config.toml
num_attention_heads = 4
norm_eps = 1e-05
parallel_block = false
init_std_o = 0.0559
init_std_up = 0.0559
beta2 = 0.95
schedule = "wsd"
final_lr_fraction = 0.0
doc_mask = true
dataset = "wikipedia_en"
Each number is 128 + 32 x the weight over its row's rms, rounded and kept within 0 to 255. Layers, rows and columns count from 0. Numbers have three digits each. The size before them is the row's rms in percent of the matrix's.

# layer 5 MLP down (transposed), 576x224, rms 0.116, rows 173-254, columns 0-55
102:116144124109094139123121124176049136119136117125086062090129139097177073125162119177098065152145165147118182073108161142176148153116123104140103135100140134120094153158
099:146123124141147086145146144065082107172176091115139095154113107160127128096098128125078078159155088086156060116116135146156120133137139162124126170119198111138078122128
099:151119158136149124120129137067124119138146167165130130127150119123106124108167148155140090130168070163139154143160113120068084130118148156130138088142145111113159064213
101:123078133123173147131145120195122153139096143096067112159105135072137100190176113104148128104145126215114118179080162172144043142117157143136136145139133161151173064142
092:096149036096141105147095144145088066183143158152152129063103081135158174110125140075089159129133082157076127079097195102121089114101198136090073135187135164085105171094
101:125120156171155137083158149098189141069133094075125128095134153136148091112154097123129096082132156089129117113143124161166093161126159131142139123159139082102075119151
092:130156164119139150143142184084145190157070139145081147114139111146162156169181140127106093133107197130080146107137078104128165121165139129082163215137194110128104131129
092:122073118186158101154138095115134075169097107105124161124094086097112150095122104108142116169124111108169091120165138120118157145109138189149097119126127078125118148081
095:160139133086120187139136181129102183158144115092106093158143138107070159163106076156086139141113150107076138110138127157144109138084171127145101127133085149129164175123
095:148122085142135097126175136117121109126125124113105116166116144132162135146119146080091176127136118092170151137077188120136112116097143133111113167097107158160143134127
101:145145143143098123130112116155126219115083133115116121091093085176081116181173167114091116120153134155142136099111138154139041119146119158173120103134108081157121153202
103:180182059203165161133090143098094234126115138138143174119145121132154130122119141134106126085116127119144153110138085134119214121117112169132043124155125124094140122116
090:189138152061105111109123135123108241076118138108136167114137116115194149118158151105132081118147096166128193104106094090119150118112085092119130157114093174125147184150
100:156118100155102094188077157135126126167138125152149100112154087053069109148143141181177157164132120065072121116113172168116130174086140107120099082065081065093136095146
101:190089084098140150125128181094142152105103175158149145140114143107167138130124126074095135121142154168101180181131088115169123176170125163140090058086146108099123182098
104:095148132142115130098132079179159089129179057176089131133175118114081241106136103152157136132148091125103143125109113101140121137127114124128111111102178153120141099104
104:108152130082087113098177095140070146121113126121152110104108130173131124156079147184112166127140155105069109109201100106119108125141074106163079120147129109114147178100
095:120106149165135119107131123105116078112096163111127146142145122124148088132189128191085185147129185092092160109089127135191121118113117098096145142102227081116039118092
097:066152094047156148151121087162112228121167114155180160099068137096164087166153160159135125150169144075093070138150115099122119132121115151090197119131107161149106099080
103:150124084109099122146146142108075131131173140206141089154162121092125176146145130119089113092140094144121168136128122155140152064137174186221168120184121108133147086118
100:134165089167158157125162074087118109156162197139129174182148156206139119161145103189111122160112146117159113117150155135137109107172161073132099166102174129122130121144
106:101098111098147088163122191051116117163122180122126151196134089137121116118161138125163085181155106130145144128098172146138121124124172158115161158107156170181122107176
096:125157091151123203123114169168130201145218080161099126097092128137153061108162135144133088125127081154146152107129108133119107167059087156177209110167094119090126113149
095:169144140107111123141171168138089148108141130154165143103119067070110122119148133105064147135087156108166164133103105123131146082202132146065152127119153096147146194099
098:117128134084103155093167118154150104130157128076178198190065088215167168075169144154109158137058143132143113157108096117084137119172167141104141186129127098134146102125
099:120144111093124084145192056118158063138108162117130148062124096132148062119095090106152132140078155118080115104121161173113141166116187217131120114145127107088153074089
099:111116156167137137103103180128135121111109191183127151125133153121185139198143175110133149168175169109139144170148096147150157132153184176092194109174096107093170160144
102:121130152118059078109159194066152120126135158044107138169122129161123056128142128177116116106146142121141118119149163167163147051133177117145087136092107170193117086122
099:138108120071124185125144125156158149135170107115077091100112147124124074094138162114079102147147097213126157120137133113086151083141067134144091141118149185155081153175
102:132180109140230137181137136146127177125161110136104111123100140112164153123078137194106031145136200150157095121172140188151124141060171118113058152124170140083114098135
101:141120105108096091105123147160119083125193168086178152120135146177139067105087150117128130166143182160136169113176111091124107117128125118117159098133159113093110142168
100:187126149106124166142155163170113099127103133097133109164123158138105080135087128074086090148067169174139165102140071162137110155114112160104174081140102132208137135167
102:122064177112114080115138212122136061158162105119125092103062125084168087118067117112220120119144136138154066099152100088123166112114177145187086181134066131149174137129
099:076134135099107176109149130082136093124167093120101095123155082119087139091148071082141106130168137164093151137192149107114096111123130155176142145107120159163106160138
095:103158113133100095119131104078125189212169157120146108138114113089146116097112152162080042093149187147120147108186153121047115127077092144103099124152054126129131131139
102:119135148101084115079094122148154175117116135174110115110066146153120075145074067180148196152058106123098054134124166174172207148158153197102158124126105213097130125066
100:116147176160109159149117120100146131149124106102136107111146086088135138078064136125131122202176137139079163168112107101127128054137153176103130095165156099133109068110
102:111146163124115097149103144197185026182117124124166077148175118081065168126154105111112143139164141137117102150145165167157130164072143115093063124118172150084099109065
096:099086114172156137116069115125066163124140114111173136119111130138206080055136153150141172139108131105134140146135155071137147166152075171171074173182080108132067112130
107:142123090077131096114099174139123092133060127200125131097111103131186158153146099137090139117098139191175126114102095107116094121131129113156036099160114109092118179157
099:152087083102141121127070142185124118155102087143087091116091151155102119092086168158123100127132091120169117127081130175050126160113126236085179127127173149124101099134
098:155117105160136139138145128163173079058127201047133159109141128095116160107162107160110101090196165134148116083095171138125147124164123132135122121101135125150138137072
097:137111072141107098183170118136121168146146093150114099137098145156111105078137173077149135146148176121096143147164164146219098148063117148130185152167121168108118060125
101:155138092139166149091126113100124103085139144141113171075163134147121119165122176155096178133165076112065098075159164154106117128104087051124105194116173177201092121152
103:133135101148142133127136078114109071138166168113111160137169154113170159173121118120170181126103110191055092109182136128136122127088097194166165122088139143123094141078
100:140076154152072137134093117057123220184085132050152181126155120168121085082156135157096158087158142100072128116108115160135121116082083103141225131101163096104094150183
099:075109149107170152117059081126106100158092124092147135119153119107104159162169173150086128115072135053112064125112142131204122134113097138173142174112113125120132118152
105:180157130132116142146118105120101136187154095099171132114108107138181170111117131094116120105101161170133122166051149076088052125105140128128163077122110153177157152095
108:144121164148120109171143119112199111142134096194101121196105136198123169130114106121069164094163103110100149152114106162173111119127131115133093081085106171077128152156
097:167135125134120112117123131161139058148126048134095105129087133125102133153122180079156150203116122140146162152123120093103153078187115152170125086102137137155191099197
096:110161107171130107109150165084142129201093166153112048133126115203103131125119185127149131118165062196155057094123118095100119144117110132182109162165122104130129151079
100:089101101156147112202078199138204068036114125095116071061083150156097126120105126198113139158107157168071129120058137177114123083143123134091172110163115092149071120113
097:131171162055082086087145184176080212127157170133107125126181142094089100086162188144080131126162131109138142178079147134111147151089111162141101106112111102142046111138
096:143118190113137124122141043097113148162122093105096119192153102145129205196119157147094140160174136123138136144127179108091100146086129136146141100098053155065176166131
096:154092065089171110152125170145162170122155137111129104131116155127080158182126077134119133100147176147059104158106193079112185152155155166145080110170092149159088122115
101:088143121101153135139169107095111058138056130134156146162157143117087087093151159126103131113089104111133126101102113079107119211140077117109154148127126124148107150181
100:085085099133101127102113174127133000114139081098174087114136106178117089127155166035111114100129129129183163184108101112129113135162160114104138130111101122120167124156
103:157118154087149126117094127129146060102126132103129082102127131110124133034029121088111061148129149129121082143170132132157159160147134157131123133113173109109100137117
099:088119120077148155126129136125112123094149087097092112167073138157101131129129131046123187140142153148173138144178171089081137116129072180133112117116108079199178160124
098:164168133163086096181163098143157088118148167145142183166158106136088191157120137166209105105137085113145087159157106133121161095151153140134095151223190172125089126139
098:127062124088128121148166124105103126135209150113141118106079132125123100137125141117152237156113069131118149153131105075108136151137134124206148106073157138125185110136
095:157083152058084114148051161103148113179143112150087143165097108078096112126167166125144141148178131146159148146157167158117092092124127078118101137067122131140107098098
103:113160116156144176103093131202135128107130122167066177148137126086124138088153152081093093140095158111086132193131216115173143171128108093120108157097123150106133142249
103:087108123165128086142120163117156131095093104085138145176165087083171118139127055149156146168116168100139151110151116170145118157105076147124147085089159146148133176132
099:113158130060145178084167139161117153119086124067142125137099137130187155138105128178172131200171139130140139131175116140133159086117148067142111146147096183130089128101
099:114144153132140114145164126100099124174106145139096135140095141079111157122165154107168069195140116078102136149087094114123143103164130117140143101072105198135066141073
098:051157091095131109128144154102163049120111146148149188097160147101133161090053140141083127127107082116196119093157116136093101118091107150115120053131084098166112134115
094:081087124138138170115129119120100176195142118146147135131133108198158147160141140146113179104096144123123140150180153062143166105107148145176143144096148084060179104137
107:123114065181161131130184123111151161142086130054160119070150078119105091086101076176142170118095119108111086142175109107064130131079078124103135115084138150177116094099
099:138133084123141124106129144110109095123107086200086128159110091055168123196091129082194098151125123131152110168022086157103110173169115151140122111113130162095175129091
095:078116081142119107109123132135101060145117078100147085104121100167134142147119162117102136127137126116149162137095123107153131141128105140159160129103161060128046175150
102:154094133141120120184124121120162137137120091097087102143149133074120075112083180138155119149183084132170085159113143200120158115129173122168145141164140188140187182097
104:142078149181137139172155109195117115135145141170145103131105169152112159102166112112087138074133114176129094147169152093106166123117075145116211150090133120098128134118
097:160135178148171111099184113128166109166117142177138092115115137052113182130129158142178168155115153131095096084150086180189145117166095115061088102092102149082130118088
101:141137114146152150133114153166125172120112124164126107123161091092153162100160159115109107081114074097166130134103123188141128147127158161108124120112073193097200123142
104:130132100197120165144136159112093085160098081105103154112133103140173150096113104120181137177132152098145144150105035072143094121119081155182079150174221138116113150118
098:146118125100163131100122148127197030020057107091100114105085169121187132123129175117107074120077123049166160083150149114135120136123114118117136147136127156177090138143
105:131156086123161069120166187158211164121082148145141147134136123136047143121161176126119113076127141081125154122096100097135169050127107097127100155145143155083132105182
096:143127138082156130137155148150093099165121166090075110106145142154088115136088088106098126059146138135075080056146156175187099187099086113144150097109113176167156127158
099:100137187122083107077157156112099124067111127197131133110094138119181176159160095121145197096153116079172099153098133144141135124129112152165175108116121153147126184116
106:127173175116091127109139090151156167129154135165142138161105038135115174208126174113190127105136151086107168075087149135137114156083153138138130140113106132130077119069
099:073122133143124086130094113142145146111110107181122140095104164141139107114059124166139198105115105104124135162140129154149145135092165098112173093138141146153101117073
# layer 5 MLP gate, 576x224, rms 0.0794, rows 174-254, columns 0-55
097:206177072087143147074151089139103127095163099111078134064134102131121115100115151161144168104118173166115111148141161129116127123193107133117124087131106141120032137158
097:098143173133129148131052130117129115117163146083105140135119154110115068128141101120137117117061157153164126141085173209093186196147116173131083115139135064044105180118
103:157113162116093119145175111135161071141112118094077125185132152213136062146129093162117156090116136130166089077156152106160076153098139111119118206132126090073166129121
086:130132095146112144119098146111073119153103159152128099114082119119188105127162147086112146087164108148045125155043028105154088155031066126113087141087103128134096136156
101:113123133064119108114182102081145135181128118077105112155131165133161088147115069132169104110088165110154135130137106074130107103129173116098079128103085129159105178074
093:123180103102110054151113081092165194140110115145085184081126123163131158173123091122114094108146185125092139159123065128104145114091072141148113137096107177126074111159
100:087141164165103120112064188140129106131156108085110082165102055146149162140167145055131132107101123113149078154110119111102106134089197151133132167097148119104110128133
088:083082118168107118114150083100192101145164151155099160095137156109089149146111154137146143096131100165164123126142126086159089081112107136139156116049118125186114132064
100:113079102147176100134139173150165144106152139171124153129153156171078131139168134155126096149118150153106134151066139101113108136159083157117144056152055150171100132099
102:159119100135134162091171138138096089094158114097103083180119155095149119084107112183172166161121133141183091062140117111146136116091132063102119084114165208122124122108
102:137157169077134117155152133173164029180149154196134162090162177126142087113036078122098136165153145133132135092113150137143081114192147111155143129104129171126082153131
102:110120075125084134116160153176158085130146134107178153185085167131184084093068243114063080109069166162126116126114149149147109139136103142120089176096174119130114084140
101:193112109117130067148142137108123181129133141110124132119146162118087109118074131088177116099171147115190167120153125140102145139104124092137143096123158206130113122157
099:095129130069169137188138103163127121146137131115103099122182129126114186146134154124137156147148128147113134166123116149125096141146108089096120103183179079148132126174
101:159150168160019143176146116134070138149111126157088144140141173212128138132176107162119106092168190139135150078133094143112133154114126078091108161122122171138099133149
106:143135185166143114125111113092083146153135110160145143136101144111152168108087124185079148133159146141073124209132095091121141130093097135107101182102177200128094108126
096:137159077076164126088136081181187117108195166051139149123148163106109165141073090132112061127179121110132090119169111085148123083189188123121126134130093093130095203135
096:179171124081169094138112118170081108153151097143151099186112103169084157099075205130132115059122173089043128112110110156105166088098102104125155121119131144149172138098
099:154155110126121107110165094193111089161145106108133114158159177147110101129049120098145120111099155098107121094126163116179112137085118056172142118145137119155083124132
098:194158174139175108087091194128168180143099119117141143068114193213096093119102071083097126160114122155166130148149078090087154135111166119128139116149131132146135126065
121:139130093131154170170129104079101134140126195093130094066136103160171117131104075132106131081137096141099120091110099080074110108137127116173138141130160093151138152171
097:164124083065078079194105176130131138080132089131169144162144201105135117174115191133109150142070147164146174108153087166102216133117105164189177092124118134115145146155
092:125104091143179160148184129150171200121130053135166102170118144136171152082087140156097095149121128080130153132209114106175066108162109105139193134112157128194178158066
096:145099108119110160139106118107148135160165125159148144175136106151080108137184176138136065133131131129139062142158090149051112085071119067101105092113147122116139144129
097:129091131075129149153132107100147149128105169159085182166085137183064121184095149130124060141126106136177122140094136057115089161133138089073182122149117218173086102098
095:146117150137082133130138126088138141189109143159115105079129116082109141167120100182171141112129135067169124139141103112086100163181156115198087091196143117190135147094
108:138167082149157143170106119190111129083171018121152107154109083104071104148134123134145104123083119157180099158134129118096123144102111160114132162138130207128107172117
096:150141145118101114168076077102153234118081130146189186127127162171084151147089097130110158113070080127106131140100139138180220125099115129130101157123104116132095120154
104:162160113156164162103157150115083043123113153110162142068170106092147171140131079157120146173106126122049092068097187139133100099091142119110131175151113095160097113165
103:133112127162145123148150152125079129151177138130097172119066137172089065161116132156107165137069137113181109158179106108151117135148108087179125108116111105121133132173
107:139155110116121171083148120134153186142129106130138153088132068086089085074030126131067091138106113149179162080133046131123092103131083094104124154131100134112139148141
100:162101151107156153231173051149106120098154107123133097113138138121135070139151142089089128176143139131159090162107130181162133118130147084122135119073106173083141135161
101:121141161081132160114151087100120109141154159135086155176141096148112093079092081121150060147146150043072106167120095110135155153130165096178101082124022174110143146096
099:149108051118108165097116143085154161135198203203107084145117170193127167094115129144155090070151101131104058136133114030147175165170154079121129135177144132114104117157
103:136108126151149110170102131173105048138131107174124073108168107088066137083121087079153165141179102062158151083119088102138118124063114156120128114137166093137103127133
097:132132109166164105073102133142105051156118182113117106077090111149042088126126106095116121158106153093164094107095155135079114134099115118137129088132054151179178144148
104:127163109101135152135106149135128127150165143074148172069085083089097136116080144126094105134128155079168081143142114144135053131150176142082078120133141128094172167139
103:187151126189135135132103131095159162047131181081180126127051172134055132211106124060118168140146076138147099126154136132143129142123170126147125093123067158130106139195
110:139145143159166109140159099105104082096145136127094110083142140137089113094107175068170132090074089128153058179093129139163145135135171139083063147133126099140071148093
095:156086119150117130089076130142169089078107138139162115149121139096093102144148129163049112132116165132140073106141095099136070092137144124158098086106087137141072126174
099:139094118084133150102146151074149187163131154147073083118101129119158209100110144199151169111126125086083069158109132150115139110117187014185015135186093145106165091139
100:154147108114142121129134110170154167121100192123071060168158126146129118086116050121141191159172085110087088084110104133143146142053130139093151088079138079128128159148
102:118136125154093133124117123093097188145138132160098094102126106153061180127105116106163081118132126113155058122077099156094120119098128093206134160134142097123170179071
100:179093118153080119153122126129087080104147123201123154115099204161077178142103097127095111185132105060087077152146144113116135140114097077152188133095121178161123146111
104:195153107153169090086126158092176102165062111149111170145141101118097161207098142090136105138148109141087164139103120151138147149129111167084140150101100207130153135081
097:141152128126107186255119078122182101067129102064153090159105163117115117139148141176080130163078066140116164118056139155152096101121109128194136200088164105176163186149
104:085132139087128072225111105145160128092140179155091175121090104076134101137152183063115150150140138179160092122117169097134123103141109147125087164116190104163115118178
104:121118090212154130154112144142131094160098108088179082115096191161160075164088081160138165163110139107115095147096130053180183160165184141133086087138087140112161140137
095:147112113123092123152113126187082087095107110170126141177104133112136148117168155157112104101103132178120133103130107107124114153088114137155060098146093141161146133112
098:120156147080140161141161114104119189108175172156126151074093150066142133127179089114170147105162108108110119160151148142132132117149132121144068149158099100115144149133
105:095150160121209114131160054091167154132107163137141169080184137121154126170047149162124164156153217086132074087142082113172144116116127124146178123171087109162164103124
098:146126043064118149183144161113113168125125139186133099139151181169130161088111203169110109108148180061151104174134124108158168068142156131118094177152192130138130144170
103:039123125159123141140109117110135120116100156097090105111132165081181117158069166147156151057070109129135117093136088171102124132152103133168135127103123177199114156116
093:200104153131122070100089124085140082143088132159115108127114140124204099150119191175156123130155164144111120142145137158120105182118132133083184082101099160112122151130
093:125145099074204159132144177097111127133112120145076121137056059110155174111144111100146132138159097143055127169170143135138114167136053183127152023054118136102130114099
096:119085111106108141090115155142114137116120088128092110151083150108144121143113135096110141164083123077136130158108084174141134105131105104079114168114140183093206143159
107:146108108138170112118102158068114157116143088111095142139134090088073097088129141165143119127118115103184089118126137094146134190103112179089132130167102126115154129122
099:188094139081187084125058098111138141070094124169128187117173149128159047119177129163097078123146111106109128100168129123166097099044111142152159092110177133191068154111
096:139111083123040158168093114101089110097123127120151162135127182148128165169155119095099120136130104104176020160103104088166137077119104104112086103137150166120141140188
095:187127142113123151154140096132128119149115116168131102134120189160152154107114120189052095117125122143121156130096140186147150122117096128138083123070064143105072156136
099:104082136081144206114166126168115125156144099141128096114077130128117118168060156117197139078130159067107140129085125177100122153112081061066105174153102113112116174144
103:211176144139119141148134134111160139139166146112102083142152143195122143145109160124139135158085216115155101142155182163152110094137159084139156129106165171189142134088
106:065094139152160113124185097134085079153125139148143115114112136129175121149128156184114151172123102113136125130130142116118110177155145156175126104078132166135117183135
100:129147105108093135166131080241125097090081134177127162144087062052103100107109148074040102090158165113135133098156109117126099071101144124153114120151132185127154089123
101:136103133103131073147065096174085147157172138134139168093151138140076174154092179149104207129113078177134106125095151138206128147137117125107140095130152104141060162125
108:127182165099088149142084155143177125109152135134146140130142078081149183119084115131158168125146152117134127120135070107150108111092189132131167072133058116196174155122
095:143152125104111160071163066190159150110096119158174107144082136147185084181096110080188123095085101122143067148199146099135095164060132110116098080143135203073122188112
106:142117107137108088130112098174168133173221089135162168166108111127105091125157074141137164149088125123111108087098089151148060114133123167136139123152059159144099162164
103:068116173192097127097120179109158091095089194061066093158161142129145129130102157069155164104111093171143079147181163129132082145115115130094124189139110136011134096118
097:159081102057146136116089105122138130112173145123133134110076103163087190127090164161170167106119145097131095107124097135174141181138062149089134082169141136109138084137
103:160132117104146117115136145121071135138097162143107119113105096137122095097131153138191105145152159076089023095179140088132157145130081177123065145128131095100152175150
096:166203106112136122164129114172142079158128138127117156122146149113069050162093097139164127147172106184143144124089097162110096174104097148154106145142130201143130134117
107:143141128069085108105124164177079103126135085091128137122134103137115097181063125122078075132193106116121133166125158127113182142138140085142127144142165121127135104181
095:136077110089055095076096143151156057129134131143133125103150144168112107121049079159107154158151182115156163069140180113149094133093123086142118149173191141110095128110
095:133099135085143087136143085125072097146114135095143141086126138131194093107139165133141124154157116032170115139188112093088093158137085113144124161080149180138170119109
093:127118144127133164119132108155151085106096142089181084091075118154125122174137115108203077099134115071170171099153119064162114149129118131124126151161104178108129193124
094:116144136127082151110147102115132098130108115111202111100132113145134092140171142170155133175112084137119123115083128108147133162085189145158189142094108187141147151083
108:133121053135144165145107113167133154200194127192092161119105155143109151124126122164123194167092123128140109091154149187119159130148054149165185128153115148141150138152
106:129104104126136124181120082155146151132136135136103106093117085104121135133119096160141147194069161189109116087105096080126081143107123083117141092145116136115116175110
105:128121151149095129111154169043114101110130143112115101158156130125066098150139102170137106120118097170158083181090110142152096126068114089164116127171123152112149114072
096:127152158148116185171131128081136074119177150121129071106093162169147052173142129144059104156129185141154131130127127134131067129129212131080149128197098102074121098155
# layer 5 MLP up, 576x224, rms 0.0814, rows 174-254, columns 0-55
098:109131086106118168113146129140135169056100189117119123167139099102178221195151137138078113180121155174088195118062163117146110163124146115202163143174159153120118186159
098:154142101141155173177137131096198117074112142132113123152149157097163127137156153086111133099194171152148084122204148145189101156114127113163120118109127142139132137112
103:180178070098126088117189116144166090101125170141122119113144132087200126151137136092154135126096119117109157177114151081166113111117113163160160141185057137114120130188
096:133083154118122179103166119083112089172211187114121117149099168180065168123140122148147170109149164141111122171157113128118136161163193108135111112104124170075128139158
099:161113120164139153074127143112138189114118150096111118181098086075177122115102143122123142101140141153117104049108155109123116126093103124136134146117143192081106109177
098:159124093123091135141149098155132147106194207134210158153162167137082129106144121084122138121128134151167142122037147131135076126137134100132089095175180154151077095160
104:184099173115142123111162119232163201107114090102107082097122107112152132137120144110176119104109096131108095152111150078147153149098118160065123165153168153133128148150
091:146139118091092133106103142167160153058124123208113155122183154148121126089144125113088156130120094073108165101133155124122211100184100107126066102132106149107127175088
097:181130188158089094133090136104133121156168077174120065111103122157180101062097176098109132177078124148151060113135157136150092122137142130151114168091143107131132122113
097:164143080148120187117138155156166165120178136069052141100113179137173186083126096116191130171116094086087105081086110146161120130087103089117149098132089164122161093175
102:138135180128163160173032106124137121173122092212129122106109098117161222107139153163145076125098120136041198147107061156087158106141076140136135103148083123072111181118
099:146064100128106176098149092144147153148143141134119154123126162162137124170143139117176152122133120122096198174132106131147130067104040111185097170095143122151127141145
097:158142116164069145142097170126146130117139182199118140148213110074146113151123189140120093112151141131157128053171127158211167148157091089144134125141073172138136132122
099:100139107114126095171124091159095133113150081107147152052120138133081131054147103128188104147156092104128106156116047098133128197176080123116162100176136124120063159137
101:092090110124116123140150178076154096125129149101132126103148171162137137135159111162147084089084130107091082112143031132119131137175122107148089163088138162167097152127
099:140129121092144108088138071154172138126097118145135148149129104140170138147127093172078133128123158145037144150117167105109115076126143119083057126079137153130095102163
097:145160108143094143170110074113103180102105101149103116095085063152094081150150082159114119153143142157106134120118111101131127113085186098125139093172111106143079129127
100:159106130117136153170088051160148115164146143128118177108122030129131132081102092095096140165159120098120107159060085136099117122163105110180155119156111141169192125185
099:143128125104156136124125111220109139144131153184131146133149165107086165168154171144160160150117158122126147068133161072131154080160144128179129096121145087108086204193
102:155145137148103157103132111096108135094196108104151084169164135098163174165158108099116146080125117115121114148130140121118118107057140149119140115096109183110114100199
108:159062125145132115122108175138168113107161140142084127164142156140121149079132103109147123133106113079148131078110085121133150142108080127148112198168131067156153123109
096:047056123128141146153142096095105120116138123171088097109137127138142080128159143112128122171123092103099132148126183192157086126127100162078141114114126116161118117145
096:137074115152100090132088183178116176113157142152088167110148140141095112122083085182072063135175095204118168076139132100061055138144144139171079132118187124104129168169
100:101158140139140107237096134120135142119074098148109157106134085119129172161138111100134171083144096121077055149123143154128171130185124127172128136120140123128145152104
093:140180132092084133082172130090157104148166113133115143130146126152113117158094156158070141168169137086169162079137149146084077143140144110119144110089116113186128157129
096:141166122119139130148066126124160093130091135158105140111122140174161114134080176100161091179142151169151134094083071137128120128124085117101110080078162124130082162193
097:170148126216149168081095145078080169183149188127115102112077181168184113155150136157151170110105129146104132123089144135159093119152098173113110152127090145093192163112
091:105103122119184091135111114105150164147162187137104152112157085188094091076127117080172182166117104188169088088176090136114151154098139112144113119110143138091109106130
106:064181101089126130104199138161082137118138172112110137132140152094154139153098061136140093126086149153100159138046107162102120108177083125122112114113142167104136185153
099:098150139132119126173132184126131116113127120159140112126143120126118132136070071129145069118125116115193100144144140130128051138089144142089083134195108086147109190177
101:109177142171158111176196095124153098096132100164112159123108115096143139107092106121170189062099204106103149112128127096148125065110114119113121079146117100130101140094
098:145078108176084120172131097135094191093122142137124134092127162113119085116082087092091120129137126110150072118086106181143127147136142098139124076063159194146106122156
099:122123117097169127134104145118184153072128069172094170170161124084098099111117113115107122135123111104074095115132135120144162163097074094084148149113116195091136127086
104:125129142099093138146129122120120139113092117069126133116111087147166118198084090113095082100166096120159150192171169139093162111103111057107122128093121116134082099078
103:165118115154137139076152112134134141127157103123128120175118073140124137158112091125146055133154120168175135070122165133098201129134111100150145147124120084127170198121
101:165159163094141194146159149115149150074153176083085122135110153128111103142127129113086123163106087125151082135081090160141079119099114113108142117120120160144149104200
110:158189178159105060160082151106182129179103145124135130174159111140146188193104067091155144115068127151133169142170080173139084137147109144089117127128147080082128153166
096:152157065100133119149200072197030155126120099081093145075089152115123112146106060115151157134119138166100099105118153122145125147158140137143137116125151133148092096139
118:134157151084160129096129165148153117141116179107119138111092147130155179136131129096143130124151134161169124124167091100128064187084184114070111122159092077092123133108
102:094108089135140108172131087171138161113125137083173162071204096108147133116146137154098156093149114089057179113175138123096105171126101082148125118161206053130120154153
096:149103143112163092124108106162128117110134129152079168072091165082079177183172126194117123090129065085111073119156158068130102150081167130184125101145139130175104116112
097:134108146127079109135134142164136195199119145088133107136143066155195139136161106095087161148191093104121145114108120183107050114073099099152071093128189150141110054106
100:069109169176116159080068130078123171187162114181085164137150141151150157128165142074153101130140089146145090199121135136117101125137094084108161100126136149172102169152
099:175142117163091118076151124099101148030124078123151112139136139151086138098157155115112142133131141112129071066144114132118142118097089110082124123164090119117106132079
097:169100132080119081085150089123146075158136158093158118135215087103151077152193167117168125088136106074161148112077153147132143111166103119150116137129153164033167121126
094:141159112145149164147120142179105113094185081124115107098166141100108110069143118092143124079198165124135165130127107071128124130116079114141105140173103147150047112127
106:145140080113141122114131103153116137142149120140063130110138103166146195102186123105111101101185073117076192129101189117116086075131110130095123104098178198111162147130
106:089124145136095088086157132121151087105122157158089101158166099100139150145071138107124098094181100074088090103100117150159118120126156141167153084099173162100051095100
084:085209120121131121199098173116137093108141109112091126066096154128137111102123172137093111118204088161088113106114117144125120156081103133117136126098127123123089175190
100:145195186117113148159123114179091200173103136123138080122147103137122150122083162064173116129099166082092098151177063141095107114110151098168128166097162133149125075129
106:176095079161162150137122050128164148084137155121150118139113083120069099109092099121104177114133209083099117104126101162097119162114173114147097098165167112100105106142
099:201184135155167122133119049115151055123082126075132073134151112062151063185143187121163106118098126165124146119165143143093112117142122106163150118103088098100137089107
097:057154104186130075114127115130135191117114127069160156159149074159176165183144146114103127161118148159046099140117098103083096103108151134090134120136126158133142135088
089:134115142152112172062084165124162068140091178163156125166129195143087118122143178124045117080105178110139201112109097093097093147115132151102128155106186154163172094141
096:065150099073153159096168065144083138177109151134124161135085123136134108120132081105153107113121140176116116138130122122146147189078124179236116097163191107153153140150
089:133150106125107108143170104135118075125103168168116140160144161178166155160129098179215146154131149112108060090198119150085175140146084171143126133108137107165118210134
107:154126135167170116119099182094171148143100190122085143125160170062177159127085134164092156167079128091190101110137122129146100133157158067128086144213137152142115133138
101:107087046160130099123104138156135112168096142082147133066160097128145165102155141170100115200119160146132114092158123133189108172134108117108114179138090145111052097136
089:135159188148115078076158182141152115099115104128135127090125115113171139092132177103101132168156149094198139139171128173113113155164204107138129170143098122117123095133
097:102114115164131121146158128158128128092134158177100103143131150112132133146125093117133149119156147116152138166139158223075139130144154123076104156138156109101155103165
097:174141137122135127089143148122098183208130139107120204124147114129073107150184105116203130098086076093167144153096091101140111212144164171092107107144086135131103113140
102:107127068178145052099119136071132153162100082116084105079074167105129135108137135141167107131108178063130135090144098157081100125078168187114076165146167159171113104151
100:150153114120121045112097140195167147110134153126086131121171112101138115125104110185085121136118104043136093073167110136075150157175105077082168138148095167153106090127
096:131159083060073137131202116143110102139127042116134103121167095122113166134117155097166113103106141117095084123133143142135144109179134116145141139151119126108158144172
092:052159101078131186101145164118102094111115096089163139121147151126114081118112095090171119131178163131129093151125122097096111145105209145089133078102138125140164118130
097:098120161117121091120089160149137138143130090156092110111143122095164129092132050087169141104182159115177108131147104108094101120110123091068158152122102175081159157127
094:104097171114123106078157118127122079147126126100201115086121098173131137136143145108076143117147070101103089128123168151144167152138096109201077075129124133151135142131
109:164163202120103158112110136120133119166154124112143164141175181078148084152108092092159134142142137143108159164119164134045146165131157139120118169152101154117115138145
104:119203127164128145159097109176106169104107145095101124110101090145082131077078061126186049153121141170154122113069118112158101150086147135125122142089168123060155112110
099:187150163140078130162155140169089173116178153157155164082170108172127140122177114125130109104109103165183092059140122090082115219104116046128099144137136127111157192166
107:158175134104114113160144111122157046096153090148139097182101128106111067129140077170164160119107117212130143147126123159144149135139120117161111172046148147127084077158
103:120127082073116192094163104162164141106120098144112123171185085187131129138151079153144142116128124110098108099121137112115131083158120155073247097147129138097137092093
103:107140104109176166091165111130113059155121131121085122130119151192147173102103105152145180101122120137121108107120169165113160096149087134136150145119085056161145152139
102:139135097114114084136085093123146078106135113131176091120144161123127123113114161166157151144122124081064117108129109108148125125108140152113217116075144165100097125168
101:145135122130183101112101117101062100142142136167070150144142164146128112075181123119109108168134086085162116144102077096083088163100095133137185177119115113141089162136
097:163155106086081149134049137107172137103134158136130158182167119124137134120146164098142119194124117125190072083190099121145194129141109096181030105086214111101102159131
098:137094175157121176159110167165158121078097105158140075170135220155109130093149107133093094133131178089152128130114171171103068174110215121171121182082123120117159121102
102:140133119158123159133135142096130162169124093123133129156120102173110128136149149139135144172136119157140127100165092132165144194128129157091128130081097134128112088152
103:102083160138144108131109150117117134099103164158101146136127091145149122113143117127138134106087106160125154118150151152122122135104147128164156154076170079173124156134
109:167149142145142099056120121076130141091170118154058083141189100122137129140101160109200129164111088099081127093079169117175213077076134104137171121152091137074117178087
096:067130133154093172095128170090121131150154146098113160083145175167099114138086049177121138141142165155164112127180158115095136115145142094112142090176099090107141118102